Part of a small language model's weights: LayerNorm before each block, learned positions.
Each number is 128 + 24 x the weight over its row's rms, rounded and kept within 0 to 255. Layers, rows and columns count from 0. Numbers have three digits each. The size before them is the row's rms in percent of the matrix's.

# v: layer 8 attention value, 320x320, rms 0.0387, rows 240-255, columns 160-319
# o: layer 8 attention output (transposed), 320x320, rms 0.0463, rows 240-255, columns 160-319
# q: layer 8 attention query, 320x320, rms 0.0482, rows 256-259, columns 160-319
# k: layer 8 attention key, 320x320, rms 0.0464, rows 256-259, columns 160-319
v240 087:174126143099113151130103142107128125135131141127115125114157126137124085130102127136127110128118095135134123175119074079180170128115147164140184127075129134134117113087087147113105106143126117110131126154160123163111160131105131138114128130096148103107144128143148108133108112082127134097114150174113123135116140154157162135165109138101145154141119116151132133108119117122101119108111123170108140135132101129079068169134100121134154118138122131117176146140116104154093087124129133
o240 085:121087113110130117096156105136130156098101133179133139116118148145122158167132125137087137143160127098083121107144147133143134115131135092080125156122097160127085123137137123119131182111118132152108153118098143121117125162151129121120124188142130133130133137135154134113118096108140168134114068148111101106150143046163112113158161136131142115097154140123135142115179138106141135128110135156126127072090091125118166125087149115165128093136142133129126135133155107097154126131137153
v241 082:136123123096152136086097140188159086132097102147086149135100136128113136146091132165123116149157146125134108109119120151089137070161135149199130157106165139121101086144129166131107127125127112157111107143139173110108124085152139135141142132115136131156102087135099154118139127115123135104124135162120105205123105103139156145111128100095140130111102140150106150091110124145135109143141125105095130143124137134133137112148164127125137141141132120089128080112126184094128119101114110
o241 083:141144129118133128100137145073133157146128138115101167096125120106127156125113096147104115131135159073127133137122101150146144109151112185093140096130123174135135093138086122092136105155143147088148090158157138127076125109141146085148144123137116116135102144098176127106103126095114127138149185118148127110119142133166128152154160133124149159145134127134141150139141131104141156123157090112127147119084066093155124109124138118128097085172118195151117139134168104147147111125109125
v242 093:148157122158123132160138126148128135122094140144120141145159129127153116200106128105113147158127127109157150121094117125140072110100142109111154170123153125101108129170128152114107140129136125082099115131119128138122135139108104145112136104125140158126116101111104096138101101143095135115089133157123140119161120127105096139113066100120125167128142130130178072134140095095149119113177119105095134116151115091101143127152150103134126085175155120117149145163140142143146136155116134
o242 094:117115133104147137134141100112124129111176128117107091102115176084111143106133122120104087142149117114139126100143117101147126106119111122171147093124123110121161150130116140143141138146103132102126117134108148130162094144171097067189122118134038154166104139122152142126166105119140146125136228147147171127091162116144139112076132162138107115101136142142126097144137156104136142101120114130108131137106144118150102147096136121138120123128123133149161149135132108150144111118091121
v243 089:129122168154131122128101142146109137122099153133146122181151141143100149117127133106102113153102056116096075098160087127139144122129142152123130134094105148125167165135164116127117146161108113124150128115113079102138157139123141060080184106136113134138144113127114085125125154168131149162098117126109141122117129134150146105101118102122096149159121127094190138114142104079125124094130133127137088147143102103136134112125110122144121139081147160159148157165102126097155160113120119
o243 085:098106150130142178184150100120123116081126132137124096096159113098144148122164119115146136106127132148132164150132144128101141063135134116150110152179081111145133155120115141148154146115109111129133137125095106138148081118164131149119086141126110139116119093191131149136177114126120098106146107132097138137121145115099116081104140139176102111121086146094114117114159161115110126105118127151147137157122152167110071129093116132144111151113147122143087147081106083094109079110168195
v244 092:131157125142180133117147104209114100154115155145181117151136129151113166083127110122122140107120146104129130147081115194104105143112104099153120115123107112150155124109139137123140108165159118122137114052078135097109101137151158142150165160132112126111130092103118110157126108200095131115098118138106147141122143147115121140107107112149106154130131172087110137168147132128079113135091144132159095093172177150204128124151137140134073150129109126138130123144078141110102097089153093
o244 092:148148139161120132155144109106137135121129141089115135128108131120132149119145118111141127097137162180134138129143152100122147145172126146137121104115135132145150187122121129118166134164111147132154113120125137109127088125130129116096118096077135085132091124155099139128135162136110086118130064138132123119110165136110113109110121103150141130132146102156139124119132122110144074125128150114147098159143112086114078125138136091158128128125129142113090079143123122138144119095128136
v245 090:087112162139103140118121106098120104153200126136119136108113128125135181072162155132133157128128175161105112106093126125135136122094123147118152142108119149125127148112098142160129143122093165141170134127085114132138112120172098123104129135109139121126129141168058155186113131136144172105147150145111149106084122146141115120131105074125111142141165112133109132131093095134158158140107166122122104174140117101128113076147137132124132151123152118110125136149145133102122130133149121
o245 091:101158134180140152158127149164152153127069144122132125114131128129106103159114110117108110091151142126137130130158139140146150169163130127167108128180132120129159110150099136151111113140152141171101103126136154101112145114145167110156119147116131123153121119083143124108065101178125139151132134136118105086138176115089125167144104140118139174140082101142105072112129117131136140146150135102113120134124123064143126115126135130110131092163136132162149119111118151174107157144119118
v246 086:140098113123135099148133094148142123127121124129140154169138135140137138116101121173137136108116159059075135141170112108108084125106139140124135170108138113127109152095143121130155121158141150135179116172093131126103104108142135130092139114107106172168105102127129077121117130144123136119143089147146140123107129138118123114096129125142136137093128122091117165163157084122174130128204152115128141121150128148130177124105121120127117068174109106126131159133132132142133122131121093
o246 089:152160144169133125152111110154163187113125161116155104124096133110079104129089095093104134127112124163172128139099161119153146119151109155156159092147118103113157131133115155106148117124123142162143121154103137117159095172181115121135152078085079112148127116082131137138151093161114125100154116131143098084135105093096098153128129131127132137102140125162128101145148130104136107135159181145161133149114126116120075142148095138174143115178126148142106130110108132136123160103123149
v247 088:102171099098159145093101112101112136144134161113111125134112130132130125152124173144114129082112108087121154121131128154129135127095091107104153104123099135137111157111151110102120137144158133082134093144147125102144146151146150134142087140121128120093130134094095147117136131133182108160139097124116111114122132093124118159128156087110153170129115109100149089134087123128151119133152184087148146136129141103123118123109174122114140115117163112103145145115137111106127136165166079
o247 084:130165143122090111153116144141108144094089105108129117139151105143137148111119124158098128126171132107115081138119110100151132126133159115163133095133094136098134100154085156169126131103083128103134123130076160122117144110142069136124166135111104118159143105163150133154151138089084132150165187119186154094155165104155142077148125143122109113127108133120128117137131119102127132124140160160116122136140132122126105137152154116186153125149150098105158103125091148136137121125072127
v248 085:168153168107151098096140150134118105137104077102084155133106147168098104112167108143140125114087125121131121110115121134145109118122130136122140108119192098156152134149118115130126070107112163147135129135075131169139127110141156149137090124104093140134139094144100110100144082105160134105135118155115116111103116130167149135164163141135168118118120079087122146198068149125181121101144129101143112116118132119115108165141123112072108131161143113097155102106147154125135113129150122
o248 084:133104164160110125152128127121113135090157138125162137147055104152113130106066091107112111081118144143139099136123132110074119116136158131113123115162078132108121107174122119148095096117156170181208113122132133114104115128130133137122154110107118116138109147110138138141146134142096098099134138115156094108135096110090135110121160113167187149103118132148128136166179107140137101148134138166114149110153089146121102156114114142146086129170127166115132151093148104138156163121139110
v249 090:131100107066126138118158122194125103130092147126115131186167143103126133145144137066103175131152115129142089166114130152145136138147117133136102111107162128154110116139109113117122133177121109136093136129163196113143088168162110099124171176110125137143165091134155120135117108130163099107106154137116129117136175064123125148136131127134110198138144126139149150117089085124146129126116138146127135091119079146099169136109144140165112097102142122123135119149121148113147102188150105
o249 087:142087113143124142125128124084144117114167145127156123119123135146156129167147134127147125118113122154096131097121145158124096089119141169125160163121093156122112154111113133090114096126109114121137142150087077151139124092070113120105114119147123116115122159149130108119153119125145138140156111116130142149150146119099105099128097140118127119160099130095084147143141124136101119098145172142135116145183131119114171098127126079165155108149114146168134134153140148147076138064101109
v250 088:150135115122139098163130112192103087073123142141150140060167140165136113121113137183121138143104102094159081101171114146099082143128126156075092100123085131129155122108158089114140138096091110141115112117109136125146137138154128128077102121138102125153156130149097126120102147145105153173126103153099123093099138128115082133171098076151118128161129116099126104161117161154117144135141148106146168148143081121121129116110082121096165111093127064143143140151136132125117162110108112
o250 083:134098174105077112124090138137133119114085155078114138149102118169124164143125127138122114110115061138123126117121176096148140149129097115132161117131111118124129149122184136096099145120098136134146135127090152117135106144143127133117148123106091134111123111103112134132144176127126116122136077109123143132137103094130116111115108115139168145107143110140117139113118105094144070136121182157090145115150153109089092182111148093172146138117135134099132099111112118153099131091172142
v251 094:126086140095129120127160110159108130122091174131118159128167127146139146104124118120130164075140119121141087149133103112143068102113129164101168140096105139128139119107116134126097172142123108124114107102125154142104173123142127146084142141123135145131126136120108109097130141197151137110095132114147130114142128131102108157115114130173173134131143096165149070139164132142163099107155122138130145118146135083157151078105144120119140149160147141128114156119144135139130138110126092
o251 093:098124137143131148133112138139128122180156138090103150146078122093136142186161099133117098145093164126101120144136152085135170122144118176116124096106131158118126152169146117079160153109093119084135099167145149124164111109151130123150121138128060091127124111157118133142137128112129145139145179131109170123098093125155089133082143167080127145148135113149069155111110076100088160171139146150105122110113158111136101163157143143141141128122130133102112119151142165144154095121147100
v252 086:077123118133103109143130128183156136131152104143138125154149144103125171108163090102111117114109121197103123099165125120120125153128116109158138114127092087136141106142172116135107146132117101137129141110114115122166174137120078118118154139113122132096139129138118123172117125149106173118127113118132130126096113104158075103113113154123119092164111115131107170142142086123145170122117127104123123113124148099131122141120123148179132101089142163122141111136161156129128139138121122
o252 080:146126105148121152148098129088117093112108141081145146108164091160112112152132146097138079138119135141147168144137129128149144108154139117148103114142124125130142166091157138076126132111149167151151130083141111127089102122135166167119125097171146142127124114121134114125175146170114108115134036111131100121104137141088085096099155132169133155138099120099133192108101122135115103108115188120144114095131097111123093090125162097127135116130161151188081136139131089109098128087184163
v253 086:145104121100111164101088103141179143111092130207125151139154136102101123099143097146178142135127118144101137147095109111148182154158159139136147122098115081119131122117128136153150140112129112110163107118119072137153126107180133119150146074116136098106162111118146092165109147139127159152158149116064093181164110165149157147103109150156117155122120102130127107140162130120118118109130136152124123106094145064118152136100083132157145105152122153123114115123133101151137159131114126
o253 085:150129105124168119123122117105097127119127138123120120140138093137179116176108137088157196178146131130117105149111135121157091150086143127089132104128135123129146144088155141130138117143149160120107118130094140125115140193124156116138133115072092189118149151169162058095142112108116120125153143135113132109146118131141153126124150131083082115139092121103116103102076128131128150102117074136150113130080150129108142117109153158151148136147130115167137129162095155123169084073131139
v254 095:143137145143124151086098185107082125111154118134176119071146140120145113087172106141114096098107153129127150124125153132118167135154175096115123136137186136132075128115126143079142135128144136161140110102138132092118159121135094159098097140111120135147120174145119169152100125091161149159122110135152107121164112087163115155150136099102128164101157110097109133145099106123090171164119142107073140151132131129127105178063122114119117133136081083135137153089147107120099135129135145
o254 093:138110153135099066129144110161098136096161080157136143208138105161102131137097101122081132102122097128109118131089141115111124153092148109100107124143125144135150077167115132120123125105149128116112126145132108120118147112125159110128133161098163085129120108140105117112086155124112166144143113114131116090151119122139183131133161115125153139088149145132135105126122124146163101151117140144137139140173108153102135099142123156162092156132097175112153095135140103121109174120147094
v255 089:144136120111162096144107134102078153111144137131092118109110134112144107132133118164116131119115172134109165152092124129122148138113118089116072111133131143132132081108154118132115123116132132161132120165129123123105169078097153160134130112125121133134131132116150132109139144099109084106137115130153139113113126119136103098133194149143127135092162105077098127156117102167161137149147148087154114116112135176154117130167151114112109168161134086156151159134137121133121126137139161
o255 088:111094101119086079125136119157150105134105122105126107161110087174096120112133108131097100111141124123146160122101120114115128162119166152134137175109136104115106136117169112131149167104123119142153114134127136154163164143140095159102130140150201134133131165108095125143116125096118144112135104130146142107151103123112140146141095097149170075174108127161169135129168143127118112158144140114117148107165146130102110112129114155115152117097102126048144121112117136130128152144111139
q256 111:156131090143110107119092154113140131167093118146134134168129140129168119091171195158111118116161122121085153169124134137109113118117142125118106117136117165168121115173107144134117131138143115106109147092144129116122172101177153214117175117134125136150129142118127073139125092147144137165139125124150089165114136090139147102121129150104164158135122129087147137131086121109114111085075096120117158111107119138103190098121152154138100133110121116136142086088128132136146130105124146
k256 110:142111106132115106144092101159147162147125129175112162125138173126132128128149143128110105156152107129117154163121088167120123164092123139136097149140139138135134145108128113145136107164137150169132138139156080130148126124162149159167151172142155096121144139125128121157123121092096078155122141113142124188084157118121127127146118187101147138126140174090119155144125132154083139071132151119106099135110123127157177176102142124090085137068139110094123144149106105086120137142105119
q257 113:126152134150132087179128156134145089117109125103133137128107116134131180112142137085147133138108100139165117091120140114112132158151106131103144096078124095145116118135102089144152117046156126130144113146132160129135166109117165131105119142129146112178126135162140098163142130142106113125128159158165101136142119118134116121139160139104164058130150139160084105116178104119129136124169137123153156131153143185126095170169122114142126098158140131097153121092125124112100081117104150
k257 114:115172159128111105156136127141111113125129109106060153160111097142103191140186077099130130123121105144133115148068166090106130138143138128125168123115176116116135126138072107133125184070103089105181117118143115128149121147116134152093156170119132118131134144146145080141115142112120115108123162133136086139148154129162177133118171107121130118110132135108121160132133109110102108142106102128133104114120122151100131162127139139188121147144117122118130112102120134128161111110101156
q258 103:138125143126164158105121070108092145096165147114139112116131128133135118165129072122110128135142149159161139112119112156140136100114121112117134123114133133126140125122144103122091108194120111105142106146145133129162101126130125163101129151175141085112134144154131135146108125122161098106130131147107143124082133152142150169118141177147144164135122107128098123117109088109108154119099131083181104126132065132143098122117159118112119121124158086151093164109107132122119156126136142
k258 106:136140175168141143158144093146111141135129139135172142129123131119153125101099104106096122112125150100183135109108141093103103064134098117103116123115086061113113156130153131173127158147149080112140088102124143106148134148112160146120149131117124121114118156138095106134103105149143097135141109131099109106127121106108150111148140118150130132183135105136109086196129150119127139107127141116137111118098099119174152101158107142095101073129151141136030159088127135130100124173153095
q259 110:186121170105158154114138177162115145111120140132137120137135161132154160118129124117088098116118129159135101169149145095116103133148127123131096109130096143094118135136136152112106158125102111145172132154164070135157138136112118129111137163109157130146085128169162166110118146144111110132129117154135107119112113187156092143144067134107101139136129125141178106169144116130118101113083148153130088118086125137093118133114091132134121115111162112122114150120094112178128115125150090
k259 113:135124131136209132168149111139085139102174099113116145120099124165109142129104125116118144111126156126148126168138159098115129135092130070113090145116143151157143138174148116110113143131093131141135147131076079134162132116158104108151130127110131110116184130154136158116142134119181160131096084147098134141112107140139139112141085117146146155127142094132107112159157173122116094124100137127091090099132131119158110087157116160117077071122154105122122183157096121141099123147151111